Weights of a small GPT-style language model, trained from scratch on English Wikipedia.
Size: 16 layers, width 224, 4 heads of 64 (1 for keys and values), MLP 448 SwiGLU, vocabulary 8192, 10.8M parameters.
Each number is 50 + 10 x the weight over the matrix's rms, rounded and kept within 0 to 99. Layers, rows and columns count from 0.

# layer 4 MLP up, 448x224, rms 0.0881, rows 356-397, columns 112-167
66 49 48 42 53 51 61 45 47 44 41 47 67 38 51 77 36 34 64 49 45 58 47 56 53 44 60 57 52 47 45 42 59 53 44 23 52 43 37 53 67 29 36 58 59 60 54 53 53 47 37 49 36 34 32 54
54 62 61 29 50 62 58 40 45 56 51 66 57 61 47 35 51 49 48 65 59 47 55 52 55 68 67 37 31 50 48 36 47 45 41 27 52 26 42 37 47 54 58 47 33 55 45 44 42 47 40 40 45 39 56 59
57 58 61 31 66 42 62 47 46 49 15 29 43 52 42 62 46 63 61 55 44 32 54 47 77 37 62 59 42 73 46 32 52 33 51 42 38 33 42 34 51 38 42 47 39 45 51 57 50 55 46 48 50 51 41 41
54 53 56 26 45 47 38 48 58 43 53 53 37 55 54 65 36 40 48 48 57 51 67 33 49 47 31 43 55 58 56 30 69 33 37 62 49 68 48 47 41 23 59 58 66 58 57 60 61 62 55 56 55 54 46 46
49 40 43 18 62 37 44 55 52 44 66 61 52 54 31 63 44 43 55 42 51 29 44 44 64 58 42 32 67 52 46 59 51 51 51 36 64 54 36 79 45 49 38 47 27 47 65 56 59 36 60 52 58 36 52 37
39 55 54 29 26 51 48 50 40 55 51 56 51 37 48 36 46 35 54 51 43 42 35 38 55 44 43 54 57 54 41 54 46 55 45 47 41 49 64 54 48 46 36 52 44 48 62 49 56 59 39 34 54 41 63 45
52 45 48 37 61 40 51 52 47 45 48 62 53 54 45 31 41 49 37 58 40 61 33 44 47 48 49 59 45 49 40 53 68 60 49 56 52 48 41 45 55 64 48 33 59 43 53 54 41 48 53 46 54 64 43 51
37 55 54 33 53 55 57 63 46 55 35 53 51 56 36 52 63 46 69 37 62 61 34 60 53 73 59 35 46 53 45 45 59 45 51 60 39 61 51 46 44 55 49 49 50 51 41 64 33 49 49 36 37 58 54 48
49 53 34 45 64 61 53 43 49 56 48 55 48 44 53 55 49 47 50 53 63 38 51 45 50 42 45 49 53 47 52 43 30 57 53 40 53 36 50 51 41 52 47 38 57 56 56 58 57 26 44 65 53 46 44 50
35 47 45 65 52 47 50 54 53 51 28 54 58 63 48 43 54 44 54 49 56 38 48 50 57 44 31 36 53 68 42 38 37 59 65 56 56 34 60 67 55 45 52 49 34 49 45 36 54 44 65 50 45 60 49 47
34 28 56 43 62 18 55 56 37 64 59 50 23 48 34 29 69 50 57 47 51 39 54 42 39 25 46 51 37 53 50 52 52 57 51 55 53 37 54 57 68 73 49 54 60 50 57 59 53 66 50 54 72 56 69 52
53 51 51 39 56 40 47 46 39 58 51 60 53 52 41 41 44 49 46 45 59 65 55 54 49 61 57 61 55 47 39 51 56 54 53 36 45 63 45 67 50 39 41 62 50 59 47 34 47 46 55 54 64 38 49 53
51 57 57 38 47 49 39 51 72 46 38 49 57 53 65 75 44 64 44 54 40 50 64 51 53 46 53 60 59 49 54 49 48 41 56 59 40 37 57 52 57 45 74 41 39 58 55 47 58 39 62 45 44 49 55 45
60 42 48 60 60 39 58 43 52 41 55 29 45 73 55 31 61 48 60 42 61 49 43 36 44 36 64 50 42 41 40 56 53 48 55 55 50 41 82 59 44 58 41 49 49 63 58 48 33 63 52 44 41 53 34 45
53 49 62 52 64 69 29 47 31 42 56 51 39 50 49 50 41 53 61 47 43 24 53 40 62 42 45 58 65 51 28 58 56 45 43 71 50 54 65 37 41 64 39 48 62 52 48 42 45 53 54 51 43 38 56 47
53 61 38 29 45 59 40 51 46 48 33 47 66 52 43 47 50 55 48 46 63 66 36 56 46 43 58 50 60 56 60 49 31 60 39 52 41 66 71 62 42 51 51 36 51 61 23 35 20 39 42 68 60 54 54 57
37 47 44 44 54 58 38 53 55 43 42 32 32 44 53 40 48 40 34 48 50 52 41 64 49 47 63 60 43 52 43 44 54 45 47 64 54 35 37 33 37 45 50 56 67 80 40 49 34 51 38 65 47 46 33 49
42 64 73 44 38 67 43 49 23 61 71 48 29 51 50 57 34 53 34 66 52 67 43 57 59 58 50 56 54 27 53 50 55 59 69 41 57 70 55 44 46 32 57 67 44 53 49 51 66 48 47 57 31 29 38 62
50 38 50 47 41 49 48 55 52 60 52 55 51 45 72 43 55 43 46 61 41 48 25 49 33 37 48 58 41 51 50 63 45 68 46 44 43 40 46 49 64 43 38 58 61 56 55 59 48 56 51 60 61 40 69 33
25 53 60 65 47 24 35 43 43 37 46 59 61 48 63 61 42 50 58 40 35 51 50 63 66 52 58 47 62 33 57 48 58 56 41 64 64 66 53 40 51 66 50 30 50 62 41 46 53 60 43 39 54 44 72 49
59 28 44 26 53 54 69 63 42 58 42 61 34 55 52 50 46 59 51 58 50 52 60 43 51 51 55 49 38 39 56 52 59 41 62 48 51 46 46 52 47 43 40 42 58 39 45 53 61 50 47 51 65 31 46 27
49 54 49 55 76 54 34 51 37 60 44 59 52 55 48 53 52 43 53 43 39 55 45 49 32 33 47 50 63 66 49 63 44 67 33 46 53 45 46 49 50 49 51 43 51 41 50 50 69 63 52 40 50 52 49 43
58 42 42 56 45 60 50 35 52 66 31 58 37 43 51 49 39 43 51 67 49 43 42 45 48 69 45 49 40 42 32 45 57 59 58 52 43 50 54 57 58 38 41 55 55 70 41 43 51 62 48 51 54 35 58 32
52 55 46 57 73 53 54 54 46 40 59 29 59 38 64 47 45 45 59 56 39 49 47 61 74 53 65 47 68 31 54 34 46 33 32 35 54 49 56 26 38 57 32 56 66 43 50 51 66 43 53 40 50 43 55 53
68 58 51 42 41 42 52 68 46 28 57 30 56 47 38 47 55 57 54 43 57 56 48 58 41 46 46 52 59 47 58 53 49 65 52 60 43 73 65 69 68 40 41 60 49 56 43 48 57 69 64 55 64 64 57 49
48 37 57 48 48 46 43 44 66 40 41 50 65 55 40 56 50 66 50 69 51 55 67 58 67 55 41 28 52 47 47 49 57 37 65 41 32 56 48 52 52 50 46 59 48 48 57 34 30 36 37 39 41 46 52 49
56 65 39 57 52 58 50 29 43 58 51 48 53 41 43 56 70 61 58 36 41 43 49 53 31 40 46 69 64 66 61 46 37 30 41 53 43 33 38 49 60 49 49 46 43 35 59 40 32 51 49 65 42 44 45 54
57 31 50 43 40 54 42 60 64 68 66 47 36 69 52 58 39 36 62 45 55 52 62 46 41 36 50 53 44 42 42 56 47 35 75 59 50 44 38 42 52 36 64 41 52 57 43 67 63 47 57 66 55 47 39 46
54 59 57 42 34 69 56 57 57 38 73 55 56 51 44 46 54 53 51 41 63 33 44 39 52 38 58 53 35 67 25 42 52 41 46 47 49 63 52 26 47 50 60 62 50 60 53 44 37 51 43 48 47 50 49 44
41 56 39 42 53 58 52 37 67 50 54 42 48 65 35 44 57 51 60 60 59 36 62 39 30 45 59 59 52 53 61 48 51 44 64 48 51 60 38 66 60 51 45 35 37 47 59 48 50 62 59 66 66 63 51 45
58 48 41 48 32 61 50 42 62 38 35 41 50 54 52 43 46 56 56 53 55 50 45 66 39 51 57 46 51 36 48 57 47 39 45 63 35 52 58 41 30 26 47 36 47 55 47 47 52 62 46 49 49 30 41 44
50 22 59 44 46 58 57 50 38 49 60 58 54 44 47 41 61 39 41 72 50 39 32 50 57 56 35 38 47 52 41 41 55 60 43 51 48 56 38 65 46 46 64 40 53 34 72 61 67 52 47 46 48 32 72 55
63 50 50 53 54 55 54 55 40 61 41 57 53 45 43 57 53 42 48 47 60 47 55 35 57 55 41 63 37 66 53 51 62 48 47 45 40 46 42 66 51 48 44 51 58 59 52 51 44 60 61 42 47 65 51 58
23 43 56 64 23 47 36 50 57 45 56 43 70 53 57 32 59 55 45 57 68 36 53 48 51 52 48 68 27 45 53 38 54 41 35 48 38 28 60 51 50 60 42 58 44 69 56 37 53 37 50 49 55 51 46 31
56 43 47 83 65 55 57 67 54 57 52 41 34 41 49 50 65 53 54 44 64 68 64 55 51 47 69 78 50 51 47 40 49 46 55 55 41 43 32 43 54 83 49 64 52 29 41 61 64 48 46 54 50 49 52 43
48 40 49 52 63 37 55 54 47 54 41 55 30 47 44 69 49 46 55 60 41 49 51 62 48 57 46 45 44 56 46 61 58 59 76 41 54 42 42 66 56 59 45 55 45 57 51 32 58 54 41 67 63 41 59 51
58 54 48 56 44 55 44 62 41 39 51 51 53 44 53 61 49 64 47 45 47 52 44 51 28 50 30 61 50 64 46 33 50 49 57 49 42 60 53 58 59 48 52 50 73 54 43 31 41 43 57 46 50 45 49 67
50 76 51 46 54 57 67 52 31 54 61 54 47 54 59 41 72 48 68 39 64 45 64 30 41 34 70 53 62 54 58 44 50 54 50 51 44 41 49 38 58 42 52 46 49 48 56 45 35 56 63 64 49 56 49 50
71 54 47 41 40 43 63 63 60 45 55 47 44 60 30 63 60 64 60 58 58 41 57 48 44 51 48 48 59 61 44 50 33 47 63 54 61 39 45 52 50 41 63 51 55 45 43 60 50 63 49 43 42 46 52 56
59 46 60 52 51 50 63 51 55 61 59 49 54 43 55 50 44 33 51 39 56 70 50 67 48 51 52 26 54 43 49 46 63 64 69 44 64 58 65 46 44 44 55 52 43 65 35 36 49 63 59 53 52 63 54 44
64 48 64 41 49 75 37 82 47 57 22 70 71 57 69 32 49 46 25 63 27 40 59 81 43 44 54 42 40 61 53 18 55 27 60 32 46 57 63 47 52 48 24 56 48 30 27 65 45 58 53 36 33 27 40 18
56 48 30 58 64 58 43 51 57 47 51 36 60 52 71 51 49 41 42 31 36 48 34 49 40 50 54 66 44 50 50 54 60 49 41 44 51 46 39 39 56 47 40 58 53 53 65 49 51 60 50 51 71 45 42 53
# layer 4 MLP down (transposed), 448x224, rms 0.0856, rows 356-397, columns 112-167
59 57 49 51 69 44 42 36 66 49 39 52 47 30 43 54 55 50 57 34 51 37 34 47 41 48 34 33 71 50 38 48 44 74 40 50 50 78 58 54 65 30 55 45 65 45 43 51 48 19 30 48 60 37 54 47
58 55 46 42 34 49 48 52 54 50 38 44 58 42 56 50 48 34 51 50 57 48 42 60 38 40 52 46 48 39 39 51 53 37 47 46 56 52 27 56 54 36 43 45 55 48 47 41 42 60 45 54 53 28 57 55
44 48 51 60 72 55 54 46 58 72 49 55 50 40 63 57 40 49 35 59 55 39 79 47 68 45 56 46 60 36 44 49 47 65 50 49 47 46 51 38 54 55 27 64 67 45 60 49 37 52 49 66 59 49 63 52
51 39 36 51 55 51 24 69 57 65 46 63 53 34 52 47 58 29 53 47 60 42 38 42 63 47 48 44 50 45 61 43 39 58 50 29 76 67 66 05 28 37 44 64 64 44 51 61 65 46 52 45 65 52 65 48
45 36 26 50 33 51 57 44 40 55 39 36 74 65 55 71 53 57 37 44 52 54 54 58 56 44 51 43 71 47 62 42 54 55 63 39 63 54 42 56 61 39 63 45 49 40 32 57 56 40 63 29 56 47 45 31
44 44 36 39 46 45 55 46 42 52 44 43 51 38 62 43 52 51 51 29 62 56 50 47 48 33 40 61 38 46 44 55 50 77 62 40 59 55 52 61 61 54 36 57 49 59 56 44 40 56 51 39 41 50 70 31
24 37 55 49 48 36 47 46 57 60 48 71 62 63 39 33 48 57 29 49 38 53 56 60 31 46 46 50 57 51 49 49 56 46 50 50 59 65 55 55 63 54 53 54 49 34 62 49 62 48 46 35 46 35 47 57
47 48 42 43 37 63 58 48 53 55 41 44 49 64 43 43 64 43 58 47 55 62 52 47 61 66 47 54 41 77 73 65 47 34 44 48 43 65 42 12 54 70 43 57 39 44 52 54 43 40 61 48 53 56 59 47
57 42 44 50 47 78 48 57 42 54 72 53 46 34 58 49 59 50 44 60 55 46 47 60 51 57 47 63 46 65 52 73 51 49 49 52 58 49 46 25 46 54 48 53 47 50 53 58 51 49 41 59 41 47 31 59
47 44 49 37 72 66 48 45 38 37 33 64 34 44 45 47 32 52 62 44 56 56 55 50 59 47 48 45 56 48 49 60 42 42 63 60 66 59 33 69 53 44 38 66 44 60 42 57 59 47 56 39 33 56 39 52
63 53 53 56 46 65 35 31 48 48 35 45 52 39 44 56 50 46 63 41 55 51 49 49 60 32 49 61 78 64 44 52 54 41 63 33 57 56 50 37 62 43 53 60 61 36 54 51 54 39 55 37 67 63 52 47
67 49 44 55 34 53 59 30 46 46 65 38 56 48 50 43 42 62 31 47 55 41 67 61 53 35 34 61 58 51 51 43 33 58 56 36 53 39 50 48 50 39 45 45 48 38 49 31 42 56 46 40 54 42 41 38
55 47 31 46 44 52 64 55 51 59 50 41 57 47 54 55 59 68 51 52 48 54 60 57 40 82 49 56 69 43 48 41 42 38 75 54 44 59 55 13 66 55 38 42 55 57 41 29 48 32 50 47 65 45 45 53
57 66 49 63 43 44 48 56 47 66 54 61 75 74 41 62 52 27 35 41 57 66 59 43 46 37 65 42 29 42 44 44 56 55 50 67 43 55 70 54 73 41 35 56 57 42 50 23 59 56 54 65 52 63 46 64
43 43 55 57 63 49 41 46 53 50 50 41 30 49 39 61 44 42 56 51 39 26 61 45 47 65 57 53 44 37 39 56 58 42 29 63 35 57 61 41 43 50 46 61 70 45 50 24 63 38 41 60 55 55 48 55
37 41 48 53 39 30 52 41 57 48 56 43 44 63 51 35 36 38 52 61 40 34 32 39 43 58 36 63 45 59 42 64 40 50 51 48 48 54 51 54 47 48 58 55 65 52 57 27 67 57 64 41 39 47 64 36
65 45 39 58 52 68 36 68 57 57 56 45 29 41 51 40 48 41 42 37 35 45 47 55 55 66 49 54 37 55 63 31 52 50 37 60 43 54 45 18 52 40 23 42 63 57 54 46 46 41 30 73 77 45 43 60
50 56 38 52 39 91 52 52 48 45 60 35 51 51 45 52 56 38 44 64 59 27 46 58 49 54 43 48 36 44 38 54 58 46 52 54 41 47 56 59 61 57 39 48 46 48 44 49 41 47 62 47 45 44 40 50
50 50 59 47 58 47 64 54 51 40 47 41 69 61 48 44 44 64 30 56 41 58 60 40 51 56 44 31 34 39 36 28 55 44 44 56 24 29 54 79 53 61 57 49 57 60 45 41 48 56 43 41 37 51 46 66
53 50 48 60 57 49 58 56 53 51 47 34 56 51 56 49 50 57 46 56 31 38 44 40 53 78 71 67 86 42 64 52 30 42 44 42 39 92 54 82 76 61 57 62 42 56 50 58 69 41 57 48 55 57 68 45
43 63 62 48 52 54 49 44 47 57 59 46 50 73 39 41 44 58 47 61 53 46 62 39 49 46 49 45 33 50 51 55 50 48 45 47 59 53 61 34 42 43 37 43 51 28 38 60 49 46 44 48 71 52 55 52
68 54 39 57 50 58 48 58 51 57 48 57 48 60 44 56 43 53 55 57 43 56 37 50 46 54 48 50 58 55 42 44 48 60 49 54 61 29 37 29 57 44 49 46 76 47 47 63 51 47 50 69 58 50 50 58
41 35 43 52 43 51 50 51 45 44 58 55 53 41 50 40 51 55 35 52 61 50 46 57 39 62 63 53 40 34 38 53 49 45 51 59 33 41 59 73 63 45 36 63 57 53 44 49 60 56 64 45 43 41 52 56
50 49 37 46 61 54 56 53 31 53 37 72 70 50 54 47 44 22 37 48 58 47 46 50 41 66 41 61 65 57 55 49 34 41 48 42 50 50 27 25 47 57 41 55 47 66 37 73 38 46 45 58 64 58 62 55
41 33 39 40 48 68 56 66 48 47 42 24 64 59 29 57 63 61 55 46 49 40 54 48 61 51 52 46 48 47 65 53 40 53 48 57 39 50 67 76 48 42 60 67 51 51 52 46 44 67 70 49 65 41 56 47
52 38 67 51 45 46 53 58 55 49 51 48 58 51 42 68 68 58 42 45 45 59 56 60 37 60 48 46 34 52 62 53 47 43 39 61 49 54 39 68 46 40 54 44 43 46 50 44 52 50 46 47 56 32 28 55
45 63 58 58 53 59 55 36 37 57 42 55 42 35 38 63 71 43 59 43 48 39 44 52 50 46 48 44 36 59 61 40 51 43 45 50 61 44 58 56 53 34 63 58 48 39 50 61 40 41 53 62 74 50 53 56
47 56 40 35 55 59 62 54 59 37 55 52 54 39 44 69 54 71 38 55 47 43 50 56 50 54 45 45 51 55 60 54 58 35 50 46 59 58 53 30 37 49 36 44 51 53 47 53 40 57 38 54 39 45 41 52
57 29 57 37 41 64 61 51 22 34 40 50 53 47 49 55 50 64 32 59 53 48 44 47 41 47 44 30 47 49 79 47 61 59 54 57 43 44 45 55 47 45 49 51 45 58 55 22 56 48 59 44 43 24 43 46
42 42 58 46 43 64 51 54 51 56 59 45 49 56 57 51 48 29 45 44 36 37 41 56 35 69 45 46 39 52 72 55 36 74 40 60 59 35 49 63 54 39 63 46 25 37 36 52 47 44 41 52 73 51 68 56
38 53 54 39 58 71 54 42 64 51 37 67 52 69 50 66 48 56 48 42 48 34 41 39 71 66 35 38 52 55 67 43 59 47 49 46 59 61 46 41 57 41 42 46 59 57 52 31 55 45 63 54 52 63 37 36
39 54 36 64 47 53 30 51 39 39 38 65 51 49 49 54 43 62 50 62 57 52 46 56 55 62 41 44 50 58 48 62 73 46 41 12 57 51 37 40 57 59 44 44 44 41 50 55 47 46 47 45 30 75 46 43
47 54 50 38 56 57 49 36 62 54 58 62 45 47 53 57 49 52 47 39 56 39 55 45 54 54 53 49 55 79 38 64 66 39 52 36 62 53 47 34 61 48 49 40 54 50 63 40 37 46 47 37 39 55 38 48
50 61 59 30 54 51 31 53 36 60 24 52 42 28 49 49 47 42 46 51 39 47 49 50 46 63 66 50 58 35 57 58 56 62 58 65 69 61 38 60 46 44 58 42 42 49 37 52 42 52 41 69 57 53 39 59
41 60 56 66 45 41 49 44 50 58 50 59 48 57 59 40 51 39 53 26 57 48 42 53 54 40 51 62 42 52 41 59 40 47 44 48 45 58 50 20 58 38 60 36 45 50 57 60 61 47 34 58 53 64 60 29
39 58 46 48 61 53 53 43 53 43 48 32 74 41 60 58 42 77 51 46 57 55 50 66 34 83 54 44 43 50 24 54 61 55 64 50 47 61 48 78 53 59 34 39 39 47 52 46 60 50 35 50 30 61 42 46
35 55 48 49 52 25 59 42 77 51 63 40 51 63 44 52 63 46 51 61 59 52 58 45 50 52 58 45 55 54 41 48 64 63 39 41 46 41 49 46 38 52 56 39 58 66 61 53 51 63 40 53 52 58 56 58
45 63 53 54 51 43 60 45 52 49 62 56 54 66 34 46 67 56 79 42 56 48 67 34 50 24 52 68 47 45 47 53 64 44 53 45 48 39 59 74 65 54 64 50 39 44 52 26 43 58 68 46 48 42 58 67
45 47 57 54 44 44 51 49 53 42 45 52 50 36 60 57 44 22 50 42 49 50 44 54 51 60 48 57 47 56 54 48 55 49 33 57 52 74 56 30 41 58 37 45 60 46 61 45 45 47 52 43 69 53 47 47
62 53 44 37 45 51 55 50 61 41 53 50 65 56 49 49 54 51 46 51 42 79 51 64 47 44 40 42 43 57 61 65 54 54 56 69 48 52 39 12 57 39 37 37 37 51 33 55 45 63 55 72 62 54 50 60
58 55 49 43 48 68 60 56 42 56 43 70 60 49 60 50 40 48 46 63 27 52 66 69 49 69 47 60 48 50 54 56 54 32 68 59 36 35 52 00 48 51 30 42 36 50 35 57 36 69 48 72 54 59 48 32
61 45 51 44 57 55 55 51 52 59 55 51 34 44 46 49 42 58 40 60 47 36 40 32 53 46 43 42 53 60 47 31 38 61 56 48 39 17 68 53 28 55 51 60 43 41 48 38 51 36 58 51 38 57 42 49
# layer 4 MLP gate, 448x224, rms 0.0894, rows 357-397, columns 112-167
60 49 41 41 45 53 59 60 50 30 50 45 44 52 57 46 57 57 46 45 41 43 47 48 44 50 38 53 46 51 48 62 57 54 43 64 41 47 56 69 59 47 29 49 57 43 56 67 53 43 63 44 59 31 43 61
46 47 44 36 64 46 50 49 47 53 51 52 40 49 53 51 51 53 56 44 51 42 54 41 53 28 59 35 56 59 44 56 42 55 51 52 57 45 59 46 39 39 56 64 66 37 69 81 53 54 56 51 35 46 52 38
61 59 49 34 43 62 41 66 40 58 47 62 46 44 36 37 52 39 58 57 79 37 58 60 57 44 46 42 70 45 60 26 47 45 56 39 62 42 41 52 48 32 55 49 50 38 43 70 62 41 46 58 54 51 59 65
60 37 62 42 32 56 59 55 68 42 46 39 64 54 58 61 47 53 41 32 41 50 55 51 35 35 51 45 74 44 58 56 50 65 67 60 54 66 53 28 71 51 58 43 50 39 60 67 51 40 48 58 40 65 48 64
28 44 37 37 39 48 58 61 54 49 39 55 58 54 66 44 55 30 48 38 48 51 35 40 39 58 38 60 51 67 39 55 49 61 55 47 45 52 53 53 59 50 38 47 45 53 57 46 65 69 46 33 49 37 68 30
66 61 41 54 44 62 66 64 39 47 41 41 46 48 44 62 44 54 58 52 51 31 38 45 67 51 35 55 59 35 49 47 38 53 46 52 52 51 35 41 51 41 43 39 61 49 47 45 50 41 58 53 45 36 58 56
52 48 60 68 71 57 70 68 53 46 47 45 52 36 51 47 56 64 37 61 48 41 40 45 51 43 61 58 54 57 34 55 43 45 41 50 39 54 40 49 59 30 40 46 51 49 66 57 62 50 58 46 58 33 47 64
52 45 47 43 48 44 55 50 54 26 31 40 42 61 66 50 64 50 64 46 48 61 51 53 47 55 41 48 57 54 64 51 51 40 55 64 58 60 44 61 53 47 38 42 44 48 45 70 49 56 67 51 49 62 57 50
61 40 60 40 48 42 66 45 41 44 58 64 25 44 47 56 46 44 69 52 60 61 42 43 58 44 33 70 39 30 67 63 48 53 51 46 51 49 39 34 45 68 53 34 61 61 51 41 63 46 48 54 33 60 57 39
21 45 29 47 44 37 51 52 53 44 46 46 44 51 53 24 46 61 53 45 56 53 45 64 40 47 43 42 45 43 50 65 44 53 48 52 43 49 41 34 59 53 51 44 67 37 43 61 40 54 62 48 77 29 50 53
56 35 64 45 58 38 42 65 41 58 39 54 54 41 40 33 68 51 55 52 47 61 56 65 53 59 51 41 43 51 50 43 52 45 32 57 38 52 39 74 68 56 62 50 53 54 26 54 40 31 41 54 75 51 58 50
59 43 42 55 61 42 63 48 44 47 70 52 56 62 32 40 63 44 52 47 57 62 35 51 59 38 33 42 29 68 46 53 52 52 57 48 42 54 48 57 63 59 29 54 65 44 44 76 44 38 47 54 50 35 33 64
45 42 44 37 34 62 50 53 60 36 61 17 54 44 53 35 39 39 52 65 37 48 39 48 46 56 47 53 51 60 37 59 39 55 44 53 31 40 58 51 45 57 46 44 69 62 67 51 51 25 63 50 45 55 48 54
33 41 64 65 60 65 39 54 37 55 41 55 40 58 51 42 67 62 53 60 32 43 45 51 35 48 60 53 45 56 52 54 44 37 44 62 61 53 38 53 34 57 49 44 51 56 49 34 59 62 47 65 39 65 54 63
51 64 52 59 58 61 54 64 42 50 46 50 63 62 51 39 54 50 42 59 57 61 33 63 45 47 61 55 26 62 57 52 37 60 35 57 57 55 71 44 63 51 39 39 63 75 51 41 33 65 34 46 44 57 54 50
50 51 51 38 46 43 55 54 30 56 49 61 64 44 40 43 52 46 53 40 36 42 49 34 37 60 36 42 58 64 63 51 54 46 53 47 45 48 49 39 53 43 56 44 40 45 66 36 71 28 39 49 53 52 65 61
54 42 31 42 25 61 61 48 61 57 74 72 64 52 45 48 67 43 49 42 47 40 43 58 38 29 42 47 35 51 62 52 46 53 53 55 61 25 56 37 57 68 28 58 51 50 44 44 42 49 69 53 60 54 39 45
46 66 63 46 44 62 58 41 56 58 77 47 54 47 51 46 44 33 51 29 43 53 51 62 58 73 46 43 41 31 61 56 67 39 47 52 35 50 36 53 45 50 56 48 48 52 54 54 44 48 71 29 47 49 57 28
82 38 47 64 63 46 38 43 54 31 42 41 73 44 38 77 62 48 45 50 51 45 43 34 51 67 43 62 50 53 61 46 43 44 63 53 54 59 64 52 55 44 48 60 46 45 61 60 55 49 44 35 34 69 81 40
49 34 46 68 38 62 66 37 57 59 59 61 52 64 42 52 57 52 40 51 53 56 49 38 38 54 52 40 40 40 54 50 46 41 56 70 48 60 38 42 41 59 45 48 48 37 54 49 54 54 54 42 50 33 48 50
55 40 53 49 47 40 79 65 51 41 55 51 60 50 44 41 58 47 40 51 56 57 51 52 58 67 66 45 43 33 47 48 35 34 45 48 46 68 55 33 40 61 49 50 47 54 57 46 33 33 47 46 52 45 55 47
53 61 65 48 64 54 52 53 54 65 46 54 47 65 57 65 38 52 46 53 34 48 55 51 49 62 57 30 55 46 64 51 46 47 37 42 58 47 34 47 39 42 79 41 43 31 58 53 52 51 54 61 54 61 55 42
60 40 34 56 58 39 51 65 48 46 34 76 69 50 45 30 54 53 47 60 49 54 32 52 48 64 39 60 37 62 43 54 34 39 58 60 43 60 48 66 61 44 51 40 38 48 51 57 40 38 42 50 41 54 59 46
41 53 31 44 63 41 53 48 64 34 46 43 46 54 48 53 43 63 46 56 42 34 57 31 45 38 38 41 59 42 61 49 44 52 54 36 44 65 40 32 36 52 48 58 39 39 63 55 57 52 56 38 48 59 44 40
62 61 37 62 52 41 55 53 45 49 40 45 70 33 65 58 56 64 51 76 48 55 40 59 47 63 44 48 61 48 48 32 65 44 52 46 47 69 57 61 27 54 55 49 58 49 38 58 50 67 65 46 55 58 46 52
71 46 43 39 50 59 59 43 46 56 55 56 31 37 39 59 73 36 51 51 52 33 38 43 50 56 52 53 46 60 72 47 58 44 53 47 39 53 43 61 35 48 55 46 51 59 55 60 51 57 42 56 50 58 48 53
73 43 35 38 42 49 49 69 57 42 50 75 65 74 49 55 73 50 41 39 65 35 37 65 57 53 36 38 48 48 52 52 50 62 38 59 76 60 64 63 55 59 38 49 63 42 51 41 33 52 49 53 46 39 61 71
45 65 40 49 65 37 50 57 75 59 33 61 57 41 58 52 42 35 44 59 51 19 39 43 39 62 42 52 58 57 47 59 45 40 65 40 34 52 36 36 54 35 37 46 36 47 53 56 58 46 51 60 57 71 45 49
53 55 63 51 72 53 54 49 52 53 63 42 60 48 44 51 45 63 46 56 54 46 42 40 65 71 47 62 54 64 56 60 47 33 58 46 51 47 48 43 57 42 66 64 40 41 72 59 46 46 53 53 46 61 56 44
40 50 55 54 44 56 60 52 68 59 55 65 46 51 59 76 46 57 36 46 59 46 39 54 60 54 62 61 41 72 55 39 56 40 48 51 57 64 46 35 56 54 38 52 45 51 50 42 40 50 57 39 49 43 47 44
45 63 45 51 40 50 49 69 43 54 39 59 66 61 66 56 40 48 57 54 43 48 55 47 45 39 39 50 64 47 52 39 62 66 54 45 52 70 37 41 54 45 43 34 46 58 45 64 50 33 49 43 47 77 39 59
55 59 58 47 54 48 45 47 63 55 58 56 53 59 51 46 55 47 60 58 34 36 51 49 39 56 66 39 64 61 50 61 55 52 54 40 53 37 42 64 72 63 39 54 54 39 53 52 61 41 35 51 49 47 41 51
42 45 39 60 54 62 58 65 69 47 49 50 60 50 40 59 69 55 68 63 51 39 63 34 60 44 66 44 40 69 32 52 47 47 42 55 67 62 56 31 50 47 58 47 60 42 47 44 52 63 51 51 52 38 57 58
67 52 51 69 43 57 61 45 47 55 64 61 49 54 59 32 47 34 44 63 38 40 53 36 60 48 58 71 38 46 48 59 47 47 41 48 51 55 64 24 44 59 55 62 37 47 60 60 43 39 37 50 48 46 46 59
72 42 51 50 61 57 61 45 40 65 45 72 60 57 42 47 39 37 50 68 49 26 59 31 66 59 44 41 49 42 52 59 46 43 48 55 38 47 35 39 54 42 52 54 47 32 50 53 45 41 60 45 52 45 73 52
71 36 45 56 52 72 56 47 50 65 49 66 35 59 66 45 40 58 42 44 44 68 54 60 44 58 48 49 55 45 57 44 48 37 66 60 59 45 54 49 41 58 36 65 49 35 46 46 60 37 37 53 47 23 61 65
50 56 51 58 67 35 61 40 39 30 53 39 46 61 60 35 58 37 67 62 38 60 62 42 50 62 57 44 68 58 72 52 41 44 40 41 47 69 50 19 45 40 41 48 54 50 44 55 30 49 47 58 49 68 65 30
53 47 45 62 43 56 43 49 54 54 38 73 65 34 64 38 40 26 45 35 41 51 49 54 54 25 47 49 22 41 60 32 72 51 52 55 47 53 51 58 64 42 28 32 54 39 41 51 53 47 55 67 60 56 44 46
52 49 33 49 50 46 40 54 37 48 45 62 29 53 38 53 50 63 57 44 40 30 48 27 52 47 54 77 40 65 42 57 40 47 37 39 49 48 43 56 50 54 57 50 66 44 68 54 56 35 48 61 40 37 45 62
55 36 36 45 54 24 56 20 57 35 83 41 32 38 40 54 65 69 72 25 61 67 44 18 54 48 68 60 71 59 58 76 41 57 49 67 44 34 54 69 75 64 60 43 30 56 59 47 67 47 53 64 59 54 51 62
46 66 48 46 56 56 45 74 31 33 40 45 67 40 40 49 58 39 48 50 59 50 54 60 46 40 76 45 46 46 51 56 32 54 42 61 51 54 48 51 54 56 53 56 52 29 48 54 51 74 48 44 65 37 49 40